config.yaml
hidden_act: "swiglu"
norm: "rmsnorm"
norm_place: "pre"
qk_norm: true
bias: "none"
extras: ["capped logits"]
init: "uniform"
schedule: "wsd"
doc_mask: true
train_tokens: 1198000000
dataset: "wikipedia_en"
Each number is 128 + 32 x the weight over its row's rms, rounded and kept within 0 to 255. Layers, rows and columns count from 0. The size above them is the row's rms in percent of the matrix's.

# layer 6 attention query, 512x512, rms 0.193, rows 104-124,232-252,359-379,487-507, columns 64-127
size [115 108 106 103 105 100  99 102 106 118 103  99 116 107 107  95 102  98 104  93 112 109  96  95  91  98  91  93  91  98  96  81  89  87  90  89  92  89  77 101  90  96  95 110  95  99  94  99  98 101 102 104 108  99  95 105 108 104  97  99  89 109  98  83  88  79  90  78  83  72  82  67  82  74  67  64  69  68  65  65  64  64  67  66]
[[101 101 142  61 117 122  99 166 212 147  98 103  76 113 114  79 163  67 159 116 127 157 102 108 134 120 101 103 114 172 130 114 163 201  99 124 103 103 147  93 103 141 124 126  84  87  82 133 119 149 123 116 131 139  55 106  54 126 136 141 102 172 130 115]
 [ 85  88 170 132 136 144 149 171 129 137 156  85  75  96 122 132 142 108 110 133  89 104 146 118  89  70 134 115  99 194 135 164 122 174 149 106 157 146 120 110 136 114  84 157 115 108 128 102 115 150 150 103 111  67 127 151 120 131 184 124  94 139 110 147]
 [113 101  52 188 147 161 140  89 151  74 129 136 135  94  67 155 127 154 109 145  35 152 117 140 147 100 121 113 171 129  93 104  64  83 165 107 126 139 128 163 127  82 144 105 151 218 103 151 113 159 135  56 104 102 104 136 152 142 147 147 102 123 151  86]
 [142 107 183 109  91 117 146  91 105 144 122  91 143 204 109 161 189 135 142 147 101 148 163  88 113  87 118 111 115 132 142 119 155  73 112 130 181 131 185  76 101 171 107  86 162 165 177 106 111 111 114 156 141 150 148  89 153 135 108 163 147 103 170 156]
 [ 75 108  96 155  56 171  79 139 175 128 105 103 193 126 135 123 105 171 153 109 130  15 182 139  59 130 130 113 133 132 122  91 140  80  99  92 120 111 132 109 180 132 149 110 153 157  94  98 144 101 107 139  87  52 148  95 115 133 129 100 132 116 132 162]
 [128 107 125 100  90 119 131 129  84  95 185 142 114  85  92 164 149  64 146 159 201  21  45 188  62 145 123 100 114  93 145  28  85 145 143 133 140 143 102  90  60 112 105 148  11  69  67 134 160 186 185 133 136 102 160 113 140 137 155 140 123 103  66 159]
 [101 237  63 140  85 126 134 166 142 140 109 110  93 116 130 121 105 105 135 142 119  66 117  98  63 143  81 156 133 140 130  82 125  51  77 185 141 171 130 118 133 162 133 140 133 171 107 116  99 152  57 136 210 141 131 153 102 165 143 114 105 110 192 126]
 [109  99 127  87 171  72 116 135 100  85 110  98  93 115 151 167 125 113  60  65 112 165 120 106 154 157 165 107  86 112 131 173 157 174 115  93  94 147 173  68  94 137 101  89 122 118 155  98  96  61 142 108 136 183 138 113 175 119 135 150 161 186 167 111]
 [135 102 147 142  90 117 124  73 123 157 145 125  64 139 132 123 138  80 133  98  91 162 132 123  83  94 161 148 160 187 151 138 132 129 126 104 124 156 185 100 164 142 133  44 103 145 127 119  98 124 171 154 204 215 104 149 167  90  94 151 115 169  84 106]
 [127 115 121 135 195 132 145  78 151 124 153 158 142 157 131 136  97 187 228 102  95 129 187 138 124 111 141 158 199 137 156 101 187 107  94 178 110 140  59 150 147 130  96  87  92  88 182 135 159 111 132 151  79 111 136 161 111 132 124 121  87 171 122 170]
 [ 68 139 129 104 161  78 116 156 124 157 122  98 126 111  92 123 151 186 101 136 153 152 158 111 142  51  88 148  89  89 139 177 176 143 161  70  84  80 139  94 139 117 144 142  86 109  89 158 102 143 140 155 124 131 127  86 159 106  75 141  91 170 141 101]
 [181 104 155 186 107 195 145 175 141 203 150 152 141 139  96 157  97 133 118 157 118 113  91 105 142 150  82  61 112 121 136 140 134  98 105 195 129  76  80  86 121 105 125 140 176 176 116 105 143 163 126 107 100 118 117 119 161 133  93 116 113 112  68  76]
 [ 94 165 124 102 121 127 122 120  67 126 120 116 127 168 165 137 127  79 176  99 184  94 121 111 128 198 139 130  82 168 122 116 140 116 139 125  95 138 159 134  68 159 155 165 168 108 162 148 174 159 152 142  88  83  58  96 123 160 149 192 107 110 129  83]
 [153 114 105  89  99  90 118 106 127  81 102  65 135  56 167 130 156 120 105  97  85 196 107 123  90 118 162 140 135 127 147  98 162 123  52 159  93 121 101 120 132 155 140 138 162  91  70 105 113 103  93 161 140 140 121 102 136 172 134 124 137 154 156 152]
 [ 86 143 128 109 115 143 127 155  86 113 136 170 101  89 149 188 123  91 138  29 114 140 106 123 100 180 148 118 123 114  74 190 120 126 115 133 103 161 137 107  76 121 153 162  96  95 150 110 102 143 140 115 119 167 133 141  78 148 119 172 152 141 200  95]
 [145 176 101 106 153 147 129 141  89  90 129 122  83 146 114 171  79  98 145 117 109 119 124  87 126 109 111 139 141 185 120 154 187 121 127 125 124 172  86 143 122 105 150 149 133 166 168 172  57 123  68 126  99 108  96 130 137 135 131 173 157 203  99 127]
 [103 171  88  74 128 102 123  92  74 166 112 121 172 130 139  93 200  85  95 178 142  47 137 152 161 159 153 143 125 118  95 160  80 155 138  95 146 125 108 138 119 184 138 193 141 102 119  89 127 149  94 160 145 105 157 119 174  93 129 145 126 167 155 147]
 [108  97 119 160 157 159 161 122 168 171  96 195 126 127  70 161 119 114 122 157  63 139 116 132 192 132 205  90 164  69 120 107 131 202 174 101 135 109 154 155 147  59 124 107 202 155  73 135  85 152 121 134 107 107 100 133 140 143 138 170 149 173  92 176]
 [220 182 190 190 101  91 132 179 106 127 127 192  64  97 103 180  77 116  90 197 157 137 110  74  85 191 134  87 131  95 109 139 145 130 139  78 129 114 134 180 135  99 173  89 162 146 168  84  75 122 131  89 110 170  91  80 157 100 126  95 106 113 155 148]
 [128 144 148 168 129 151 125 128  72 153 130 152 124 112 120 144 122 144  55 161 117 146  94  90 117 139 108  86 159 156  95 149  88 176 129 103 174 137  82 107 100  50  85  78  93  92 118  90 119  65 153 137 142 164 109 136 182 108 111 165 116 115 192 162]
 [156  92 155 154  70 124  58  65 148 133 117 151 169 178 160 134  83 147  99 136 151 194 136 129 161 114  89  88 117 105  96 112 171 143 165 135 173 144 135 143 139 132 167 128  94 145 120 154 145 173 113  92 118 212 152 197 142 109  99  89 144 115 119  96]
 [160  90 179  99 110 137  88  99 137 164 100 137 151  58 125  87 166  85 142 137 163 128  76 117 101 143 105 141 132 147 121 100 163 108 157  93 110 147 115  88  98 139  72 142 141 144  29 143 102 103 141 105 130 117  85 148 103 131 176 119 165 174 113 109]
 [110 130 100 125 119 109 178 155 118 151 124  79 133 215 142 137 159 101  89  80 123 127 137 131 133 144 174 184 117 110 120 109  99 150 180 100 172 119 138  95 108  93  95 100 106 115 101 159 125 132 159 140  69  50  80 113 131 111 133 101 171  99 117 108]
 [ 97 122  30 158  92 130 170  99 153 136 154 178 136 123 127 138 145 176 117 137 131 127 143 149 136 126 142 102 145 109  85  99  70 116 102 129 139  96  98 132 126  99 139 136 136 179 132 177 113 152 101  97 181 170 116 103 116 168  79 156 153 112 184 131]
 [127  72 133 121  66 132 111 127  78 124  89 107  89 170  99 184 159 147 151 167 131 127 134  87 178 140 108 121 141 128 142  85 215  86 146 145 158 115  89 116 120 150 148  98 138 132 127 108 145 120 106 124 125 132 111 126 125 180 152  79 116  79  97 159]
 [125 139 106 164 160 165  60 134 115 112 112 101 195 122 104 160 146 122 126 144 136  78 169 123  90  78 121  87 121 154 150  93  84 119 128 111 113  89  62 123 177 111 133 120 190 170 137  96 120  91 118 153 118  60 166 102 119 144 163 145 185 113  62 139]
 [ 62  94 116 101  94 172 135 154  61 122 141 103 128  80  49 118 184 118 153 121 135  61 102 116  99  67 129 108 133 104 119  51 106 120 125 106  96 104 124 137  33 179  77 168 143 139 153  80 168 118 158 149 165 115 128 140 107 138  92 127 183 139  33 161]
 [103 168  91 167 103 138 106 144  32 102 129 133 119  93 109 155 112  89 139 155  91 155  49 130 161 131 181 106 149 137 148 101 155  63  85 171 193 145 201 115 105 177 148  80  88 126 118  73 119 154 122 128 152  92 105 134  81 149 139 126 160 150 174  88]
 [142 134 136 127  97 111 114 116 159  52  97  82  98 181 108 184  85 140 105 152  66  81 157 160 137 136 194  80  44 102 122 146 148 135 133  75 118 145 156 144 173 141  93 143 125 148 159 132 112  92 140 139 174 170  65  69 120  70 145 141 102 176 170 107]
 [121 135 113  22 142 162 124  97 133  79 113 139 138 127 131 126 107 164 184 130  90 109 100 107  69 115 136 108 163 113 208 112 149 146 168 151 139 152 181 114  89 155 135  58 120 150 143  91 114 134 145 117 146 193 102 158 126 101 158 129 179 122 120 140]
 [118  85 130 156 190 124 162 103 139 171 110 115 144 137 105 148 106 189 120 138 151 128 136 110 139 101  68 146  90 123 130 156 207 144  90  94  81 237 116 154 170 120  96  38  73 161 118 140 139 132 138  95  69 141 135  94 146  73 137 125  82 113 143 101]
 [183 142 173 155 188  60 135 101 149 114 134 104 142 142 126 135 176 178 128 121 157 172 110 165  71 117  80 159  56 124  99 162 150 162 107 110  89  88 176 111 165 142 112 126  83 108  88 125 107 119 158 132 141  67 137 130 145  70 139 177 169 149  84  92]
 [122 144  96 199  84 101 170 136 129 151 171 128 115 189  79 135 170 114 142 117  71 126 125 172 154 165  97  84 142 116 105 121 139 122  95 148 107 122  77  77 139 135 107 140 135 120  57 100 132 130 118 100  87 137 127 114 193 136  60 114 105 108 127 144]
 [123 190 117  50  92 159 127 113 151 153 195 156  91 170 126 126 111 167 146 115 203 112 127 119 103 161 127 126 116  87 114  96 124 135 138 170 138 126 131 104 114 142 100 200 109 150 184 173 122 191  95 155 132  87  58 131 117 122 132 109 149 132 142 125]
 [190 113 136 120 124  98 139 148 120  87 172 133  98 133 191 135 113 111 124 109 105 146  97 154  75 133 179 148  95  92 149 123 185 150  87 146 111 143 105 112 157 124 129 147 155 130 146 117  84 160 129 148 142 159 170 115 174 116 143  97 149 155 139 105]
 [135 108 124 141  98 130 137 154 101 110 140 103 150  95 175 159  87  98 120  77  66 122 119 148  94 170 113  95  96 155  97 142 168 145  66 111  95 148 150 138 156 160 152 177 138  58  96 144 120 137 166 106  74 134  96 131  85 117 153 177 145  86 178 159]
 [ 79 139  97 148 150 146 153 126 145 106 134 111  32 198 121 138 160 101 122 128  71 141 108 106 159 102 117 132 117 140  67 113 139 142  96 101 131 117  95 131 105 158 114 157 127 156 139 141  87 104 119 125 147 136 160 128 151 163 152 136 155 136 163 139]
 [ 76 158  99 146 126 132 138 106  66 202 134 139 141 109 109 127 193 101 148 167 143  48 158 164 196  96 156  97 114 119  91 106 153 167 118 139 119 138  83  87  90 154 152 171 158 149 147  94  92 165  77 151 132 119 146 100 179 200 130  78  91 153 144  99]
 [ 90 140 128 141 140 198 169 133 157 130 126 166 136 119  93 106  83  50  95 125 108  99 103  96  92 124 144 135 204  78 155 134 124 189 158 134 132  99 113 185 105  82 113 107 151 123 113 116 167 184 127 136 183  89  96 181 153 134 145 155 148 169  79 183]
 [210 132 135 101 132  38 147 137 145 116 113 181  66  80 123 112 144 147  61 151 207 164 104  86 122 137 139 105 119  85 113 159 119 176 171  96 120  90 101 129 146 152 148 142 152 104 140 122  89 140 119 120 156 142 165  91 110 113 144 104 134 137 140 155]
 [114 206 115 170 150 140 164 115 100 120 134 168  94 102 108 113 127 149 112 154 124 124  68 123  74 127 137  68 189 166 100 112 129 105 139 129 144  97  71 152 138  68  80  64 107 113  96  94 106 105 117 156 172 133 100  99 137 133 165 124 118 167 189 151]
 [146 106 200 144 143 111 106  85 122 145 127 129 136 179 108 123 131 169 117 112 142 197 114  65 188 124  89 110 137 166  97 117 118 153 132 135 110 146  91 147 121 152 164  99  83 147  76 154 126 160 180 118 154 155 138  94  97 106 148 112 122 150  60  91]
 [139 149 100 148 196 113 108 101 186 181 118  98  86 108  77  80 147  95 143 111  99 103 158  76 132  89 107 124 107 115 150 137 107 139  96 134 166  98 130 145 139  77 128 156  77 145 164 135 182 146 107 141 192 133 132 140 134 152 112  82 101 160 150 127]
 [107 106 143 133 153 133 179 130 166 143  57 158 106 116 191  87 164 103 126 128 136 145 139 134 108 174 100 139  93 147 128 108 161 165  77 135 187 110 142  84 126 185  94  89 130 148 100 167  81 185 118 120 176 150  68  61  74 119 174 104 113 143 196 130]
 [110 147 152 175 139 174 131 161 102 196 127 119 128  94 134 168 170 144 128 143 159 136 124 116  83 128 132 169 148 194 126 115 100 122 173 147 161 119 102  72 115  98 108 120 134 106 118 115 121 142 106 124  67  42 121 121 137 127  86 103 180 121 138  91]
 [114 156  76 137 153 172 181  83 114 174 128  81 119 101  95 148 140 125 144 181  93 102 170 130 114  78 147  64 244 121 139 104  57 123 144  95 177 108 151 121  44 130 127 140 142 180 124 118  63 173 192 123  92 111 118 142 230 129 147 132 130 147 201 141]
 [108 124 149  90 116 103 127 137 139 145 194 150 119 177 115 156 159 155 159 154  91 146  95  72 167 131 118 138  70 100 162 106 137 102 134 145 105 107 111 154  89 154 125 191 151 164 204  89 141 120 146 149 131 157 111 105 137  99 118 128 115 179 106 123]
 [ 88 156  83 132  99 135  82 157 145  98 174 142 117 137 135 150 141 120 132  99 142  13 118 115  78  86 165 124 108 155  79 127 122  65  96  84 142  94 112 127 167 139 155 129 129 149  90  85 156  56  77 135 114  23 143 139  99 130 117 147 202 121 120  93]
 [ 75 129 129  58 101 129 107 121 134 147 154 127 152 110 113 119 241 111 122 123 166  33  79 157  55 138 129 131 110 107 159  73  58 136 148 119  89 165  97 105  86 115 125 139  49 117 141 178 146 170 187 142 144  92 101 135 130 148 119 106 133  79  33 127]
 [ 74 206 118 109  78 125 142 178 102 119  91 134 107 100 128  97 101 126 140 129  69  94 123 134  75 107 132 138 161 146 136  62 167  87 106 176 133 139 134 139 140 184 108 155 153 162 165 141  84 184  97 146 151  91  99 185 109 164 113  89 107 137 121  98]
 [125  97 186 126 161 113 134 150 101  40 110 129  89 136 139 151 110  96 100 134 109 122 167 151 142 198 175  98  47 108 100 167 162 118 102 100  84 126 183 104  94 107 152 117  88 134 158 102 119  62 121 121 173 184 139 136 154  96 146 132 117 159 192 124]
 [102  89 152 104 133 114  97  51 128 124 156 116  76  84 120 164 132 109 143  92 132 168 126 112  76  85 167 155 118 171 137 133 130 126 110 149 127 167 192  98 124 149 134  59 129 126 159 121  94  95 143 160 139 213 102  96 109  71 135 147 146 153 129 127]
 [125 114  80 109 180 130 131  91  82 159 158 125 181 111 111 122 109 162 158 103 117  81 116 145 131 152  78 181 206 114 128  94 144 172 108 155  87 153  99 159 125 162 113  83  27 130 115 163 169 139 148 139  84  65 180 184 124 130 138 128 103 142 143 151]
 [ 43 153 112 119 131  77 168 181 121 129  38 111 128  57 150 160 176 168  85 147 223 131 115 141 148  96 153 126 112  93 133 177 173 170 134  87 107  74 153  76 139 166 131 166  72  98  75 137 139 153 140 132  99 116 112 102 180 140 100  80 185 166 123  75]
 [157  95  69 156 111 139 156 161 128 177 156 116 171 154 109 143 126 101 118 112 141 121 117  78 186 105  78  96 158 111 162 114 145 107 101 223  80 143  30 111 141 114 151 145 172 160 137  86 157 177 133  94 113 148 113 133 176 136  87 161 142  98 122  82]
 [ 67 125 156 101 143 141 119 148 130 149 162  81 152 144 102 131 124  73 187 160 132 105  91 129 104 135 110 123 119 134 143  95 116 126 130 145 106 143 195 101  79 133 108 178 117 144 161 168 184 195 157 123 117  84  93 118 108 156 136 150 122  83 117 100]
 [213 172 122 112  88  55  81 136 168  99 134  95 156  73 124 167 121  94 130 153 125 194  78 139 110 123 181 111 130 109 121  75 119 182  79 170 110 114 125 132 127 146 113 130 151 127 127 106  88 119 124 183 134 153 168 102 172 134 132  96 115 158 163 122]
 [136 147 135  85 105 122 147 151 115 129 151 125  87 110 107 157 109  95 107 112 132 151  99 133 111 139 138  96 143 125 100 148 151 138 109 112  67 164 111 130  80 127 118 129 132  34 132 143 117 143 146 135  90 161 131 140  99 128 148 137 106 107 176 124]
 [ 79 156 104 148 152 159 136 133 116  96 128  56  96 155  76 128  43  55 128 112 101 106 147  63 177  99 118 149 170 165 152 150 100 146 106 115 117 134  98 159  97 107 118 191 152 166 161 183  75 111 119 137 107 147 142 125 181 113 157 147 180 193 126 143]
 [126 168 137 125 113 171 123  83  72 220 119 137 211 111 151 118 205 134 127 150 134  48 158 180 166 171 108 118 112 133  74 123 158 148 104 100 112 163  73  98 115 157 135 194  83 126  85 113 144 154 105 143 168  94 121  93 139 198 111 111 128 114 144 141]
 [ 91 131 180 164 161 125 143 112 158 160  76 175 121  84  46 165 129  74  98 130 136  81 134  63 128  76 191  87 188  41 149  65 119 116 126 173 147 140 167 157 104  83 125 141 150 103  75 154 124 153 130 122 152 154 108 167 152 156 204 177 214 162 137 151]
 [178 155 165 140 117  52 178 126 155 119 103 188  94 114 101 167 145 160  77 201 132 116  99 122  96 133 149  80  98 104 135 163 114 129 143  92 141  99 147 119 145 142 159  97 161 139 148 103  69  75 164  99 103 139 113 136 133 144 144  79  83 128 145 138]
 [119 163 123 137 156 156 173 100 101 115  97 179  86 153 121 135  79 167 128 122  96 164  57  74 104 116 117  98 121 130  70 135  94 139 146 138 149 121 104  80  93  63  67 102 148 116 116  92 104  82 174 125 143 175 130 152 140 105 101 159 130 158 139 116]
 [131 115 103 162 145 114 120 142 176 177 129 142 164 180 107  46 110 112 118 168 154 130 168  84 121  60 133 177 149  74 103 102  91 120 123  97  78 170 165 126 176 127 136 137 128  84 100 113 151 120 107 103  99 130 130 123 127 118 171  57 116 209 203 150]
 [151 108 109 153 135 125 115 152  93 114 191 151 130 106 165  93 132 149 112 148 141  74 161  80 158 156 121 135 119 164 168  70 195 118 128 120 108 168 104 148 105 143 128 160 116 115  95 139 101 167 115 118 170 133 121 102 129  98 146 100  75 142 101 129]
 [120 101 188 108 136 119  97 113 139 116 162 104 147  94 115 104 172 116 137 180  98 190 142  82 125 181  95 192 149 123 189 116  98 198 111 134 160 157 107 167 118 105 108 131  92 122 133 157 127 125 196 133 111 103 166 135  86 116 112  90 188 111 118 146]
 [137 148 113 102 151 144 139  85  91 155 168 102 115 179 109 103 166 117 111 170 103 164 148  94 114 123 130 145 155  83 104 140  68  46 155  99 146 103 149  95  77 127 127 100 146 131 163 141 149 110 113 124 129 137 129 153 110 163 155 119 135 124  99 110]
 [ 78  65  65  88  43  99 186 127 117 146 108 172 126 139  91 197 152 177 132 143 129 152 158  97 116  97 137 169  93 129 136  59 125 111  97 145  70 126 116 178 135 120 128 183 136 126  90 102 123 148 137 119 127 154 130  82 155 164  84 171  99 107 127 143]
 [158 149  88 133 100 119 197 140 139 124 133 105  78  87 157 134  96 154 103 139 147 110 151 198  93 175 131 129 142 120  89  50 142  96 186 111 178 125 104 134 136  97 156 108 111 117 141  88 158  98 130 133 153 122  96 112 152  61 160 135 161 138 164  52]
 [148 123 134  76 109 147 180 151 122 125 140  97 111 146 123 138 136 132 125  96 124 136 193 189 122 144 179  97 130 154 111 112  84 129 188 106 131 160 131 121  98 187 105 170 105  60 158 135 152 151 153 145 176 175  97 143 133 103  90  99  77 114  91 129]
 [ 85 156 121 133 155  97  90 145 138 181  77 133 121 128 149 138 132 139 171 101 101  53  91 142 129 141 120 132 174  98 183 108 173 124  98 134 138 138  87  94 112 138 112 140 156 104  67 132 178 102 103 124 130  99 136 160 121  88  97 111 127 124 144 113]
 [117 116 156 178 169 136 134 133 134 110  84 152 133  93  64 176 183 107 111 109 111 106 173 143 144 124  99  77  81 140 108 145 181 149  58 101 185 119 137 108 138 122  84 111  89 149 169 127 227 118 170 124  94 193 128 107 163 110 139  44 181  75 155  93]
 [109 142 153 119 139 169 132 139 135  83 112 172 163 134 115 149 119 121 165 110 108 125 127  91 115 125 123 151 201 154 110  93 144 136  91 175 113 101 138 100 191 156  91 158 145  90 173  53  90 150 122 125 123 160 192 140 120  65 126  95 108 104 120  92]
 [118 130  84 134 110 126 132 118 178 169  69 131 123 124  93 132 120 108 184  99 171  81 122 145  89  94 187 114  90 183  97 105 160 144 173  75 163 132 112 160 114  81 159 168 111 102 128 159 143 107 168 150  97 135 108 153 157 146 123 153  70  98 128 119]
 [196 161 142 128 141 110 135 157 103 122  71 140  85  97 125 136  69 144 137 156 127 112 168 133 148 121  80 122 146 123 115 142 121 102  69 156 129  95 147 123 119 161 153 132 116 113 119 164 138 115 156 121  98 116 119 144 223 105  84  90 114 169 135 100]
 [123 134  91 156 141 115 136 112 167 146 125 102 133 179 168 152 153 167 117 111 124 132 147  83 158 114 104 154 134 139 161 145 170 189 111 101 145 113  82 123 114 142 155 147 134 141  72  93 122 125  71 177  86  58 166 131 134 135  76 141 135  87 121 174]
 [156 161 128 146 151 124 182 131 197 190 170 131 149 104  93 157 161 113  99 110 187 116 147  83 164 183 105 135 148 185  71 138 195 111 133 128  44 120  91  60 128 125 117 174 137 119 141 131 194 126 107 106  95 111 123 131  93  55 123 152 192 103 118 124]
 [126 101 131 192 165  99 113  82 202 151 144 144  59 135 169 156 137 103 152  98 138 127 167 154 175 107 131 125 171 121 151 108 134 168 134 153 120 138  84 106 197 104 133 157 216  82  89 156 111 112  87 122 152  95 146  97 133 112 155  87 125 152 132 140]
 [157 163 198 111 173 133 109 122 177 103 136 143  73  72 131 173 111  83 142  79 169  82 122 144 129 138 103 150 106 191  99 139 160 104 192 109  88 143 166 138 144 153 132 143 135  94 138  97 143 118 134  89 107 106 122 120 131 164  75 179  98 125  65 106]
 [ 94  97  99 105 140 131  84 141 128  93 146 151 152 196 156 108 103 134 157 212  89  77 124 161 100 127 110 132 107  91 144 163 170 107 137 106 111 131 111 107 118 126 148 136 113 184 139 112  88  90 122 131 126 114 125  97 123 153 163 156  72 193  92 141]
 [100 158 150 116 134  89  79 133  51 163 151 135 128 155 158 129 138 176  89 150  55 136 152 155 139 155 186  63 142 106  78 118 163 152  94 171 117  96 107 113 110 155 107  74 165  89 143 128 132  76 142  99 104 178 149 103 142 143 170  57 102 159 112  80]
 [111 116 151 158 110 192 159 112 181 129 150 201  93 140 129 161  83 104 130 179 122 130 170 155 155 138 134  93 140 153 129 102 138 134 167 135 125 120 181 152 148  96 172 109 218 117 124 171 142 122 103 125 182 150 131 133 121 144 105 138 189 141 129 150]
 [183 130 132 116 139 134 169 133 118 169 110 185 123  65 157 144 194 166 115  91 105 146  68 131 104 178 138  81 194 137 142  95 136 169 103 166 165  75  85  60 101 142 176 128 184 115 101  88 178 118 180  89  94 145 130 106 133 111 134  82 143  88 166 115]
 [130 125 141 136 143 127 191 135 141 164 103 123  76 147 124 147 148 169 164 166 142 125 120 122 131 115 136  85  97 139  94 124  95 111  68 163 122 162 102 131 106  34 164 118  90  93 146 114 138  92 180 119 138 173 115  75 165 127  89 123 153 107 128  80]]
# layer 6 attention key, 128x512, rms 0.184, rows 103-123, columns 64-127
size [105 108 101 116 111 109 103 116 139 123 127 124 132 125 127 142 126 142 126 136 126]
[[170 139  97 101 152 118 123 121 111 170 127 120  87  90 105 162 138 158 131 147 107 133 153 171 137  75 119  62 144 151 105 168 119 171 132 102 123 108 174 150 116  82 122 111 134  38 154 146 150 103  97 137 110 125 108 136 129 153 110 133  60 117 146 134]
 [ 87  61 107 166 131 179  94 103 111 166 127 135  51 138  99 133 164  47  99 109 168 124  61 110  92 144 103 113 156 125 119 137  81  90  87 148 201 141 127  90 110 136  97 110  92 176 148 109  89 122 139 116 148 106 161 110  70 168 153 108  79  88 147 112]
 [167 162  86 147 139 138 165 151 115 164 114 142 130 166 135 164  78 144 162 138 142  86 142 137 131 110 179 156  94 191 117 101 178 139  99 163  62 127  87  69  85 107 105 117 139 165 172  84 169 178 135 110 145  72 174 103 153 153  88 135 167  99  91 122]
 [ 85 153  77  90 197 132 158  79  42 164 147  95 124 103 121 151 122 156 132 182 132 102 110 127 143 110 106 107 146  99 132 129 118  89  87  69  93 102 143 109  93 177 119 198 186 207 153 105  88 141 122 105 122 103 122 134 185 117 118 134 143 123 166 155]
 [123 194 146 151  90 107  91 124 140 131 141 111 193 167 128 155 163 112 168 209 111 119 173  98 147 129 158  62 110 166 123 169 131 122 124  73 182 132  68  97 121 129 128 128 202 156 173  90  50  68 119 178 161  93 119  90  95 139  92  49 165 132 150  94]
 [ 94 106  83 122  97  87 113 110 169 114 186 118 172 170 120  67 157  89 139 130 160 107 192  86 121 155 152 122 103 206  85 137 134 161 109 116  90 117 124 111 194  89 125 134 160 151  86 138  98 118 143 106 102 113 137  96  85 147 139  78 176 132  99 117]
 [129  62 130 147  58 124 115 111  72 142 123 163  83 114 125  73  82 140 127  87 151  88  90 153  88 108 116 158 135 142 189 114 131 138 134 174 124 114  85 125  91 137 136 166  44  87 111 136 141 175 139 111 163 162 107 136  77 101 142 118  72 127 133  86]
 [113  95 145 106 110 197  98 119  95 124 156 161  97 160 113 116  79 108 127 120 125  94 147 103 156 144 117 109 176 112 119 121 138 114  80  59 123 123 178 161 151  58 111 154 101 167 141 137 121 200  80 122 205  66 107 164 149 211 130 150 105 123 120 134]
 [163 142 166 136 180  94 138 118  90  84 131  76 103 114 156  85  89 114  81  85 120 132 130 127 116 163 164  86  93 110 179 170 127 104 170 131  92 160 150 119 163 145 148 141 129 103  85 107  59  81 135 148 165 199 101 133 132  85 156  59 104 165 138 142]
 [157 120 160 124 176 118 129 131 119 115 105 112  69 113 169 181 133 154 135 108 149 159 168 121 108 121 141 158 158 195 207 112  93 136 170 124 168 125 201 119 131 138 118 111 125 103 132 177 112  75 112 157 130 146  41 129 132  66 118 171 123 144 154 139]
 [114  98 155  77 160 175  86  60 118 145 129 124 151  70 166 112 110 223 118  86 130 129 140 179 158 148 112 137 152 118 153  84 157 137 163 154 124 124 104 118 131 160 136 122  80 140 149 163 163 165 167 161 113  65 145 119 124 126 101 179 124 123  94 155]
 [ 85 113 153 144  86 100 144 149  95 154 125 148 123 105 106 122 133 135  96 205 175 155 162 109 123  94 107 109  88  84 124 160 114 114 132 109 116  95 113 200 122 144 121 159  56 103 155 165 142 118 161 189 149 165 127 170 173 104  92 166 114 136 127  99]
 [143 173 108 141  91 137 168 181 130 149  97 114 174 141 100 119 132 108 116 134 169  83 105 111 125 188  93  94  83 119  87 153 171 116  75 133  98 120  93  60 101 120 118 126  67 167 150  95  65 227 121 137 113 141 102 131 170 131 124 128 124 140 116  67]
 [149 182 123 140 151 188 109 156 115 194  96 101 128 123 106 115 107 107 182 163 118  95  96 105 147 122 125 136 120 152 177 116 120 155 143 188 104 123 138 156  78 143 124 147 151 179 135 129 146 239 155 142 112 102 107 103 153 150 142 141 106  20 112 108]
 [159 151  80 128  61 105  74 137 113 104  86  58 148  68 157 102 154 108  70  89 163 179 158 114 125 131 123 123 101 117  69 141  98 144  97  99 137 140  98 132  77 206 112 105 189 129 144 162 125 108  89 145 144 165 121 101 159 109  94 110 118 125 137  97]
 [ 98  96 108 117  93 122 133 118 117 124 152 169 140 165 128 172 109 120 108 104 128 126 104 183  99 130 137 131 131 135 113 139 163 155 122 114 144 167  94 117  84  80 120 112 130  82 131 142 164 137 117 134 125 129 135 116  94 178 119  85  76 164 158 149]
 [124 140 132 154 135 100 140 125 122 130  79 118 148 117 139  59  73  72 124 140 133 138 152  42 153 152 185 104 122 103 162 137 149 100  90 132 157 135 142 159 125 131 145 145  88 126 111 174 133 117 125 114 127 132  96 135 180  88  80 153 166 132  71 110]
 [ 95 166  56 128  61 121 165  48 109 154 147 147 165 167 112 131 156 163 116  93 144  66 125 138 146 112 128 135 114 143 110 128 122 119 139  42 106 152  37  59  87 141 143 160  53 157 151  85 153 162 153 161 146  77 159 144 132 177 100 183 166 109  89 120]
 [ 97 115 130 168  77  77 106 110 180 160 141 136 186 112  91 113 174 114 162  85 128 108 174  95 123  64 194 166 137 114 153  96 124 170 188 104 191 107 144 146 132 132  66 112 176  86  95 137 121 138 131 129 129 137 164 131  98 139 188 117 161 131 133 137]
 [136  94 139 107 110 102 136 139 122  84 162 205 128 122  78 146 102 121 105 203 152 137 130 148  91 137 150  89  58 117 108 201  91 173 111  32 162 140 129 151 175 134 193 108 124 132 170 121  99  42 109 133 105 119  69  69 156 200 156 119 129 165 176 142]
 [133 111  85 111 130 151 103  86  74 133 114 176 136 178 123 144 116 181 162 136  84 136  58 124 140  91 111 120 139 122  80 105 120 173 132 130 174 123 115 110 116 162 139  80 125 151 167  95 129  77 161 159 123 188 121 166 158  90 122 146 136 160 156 158]]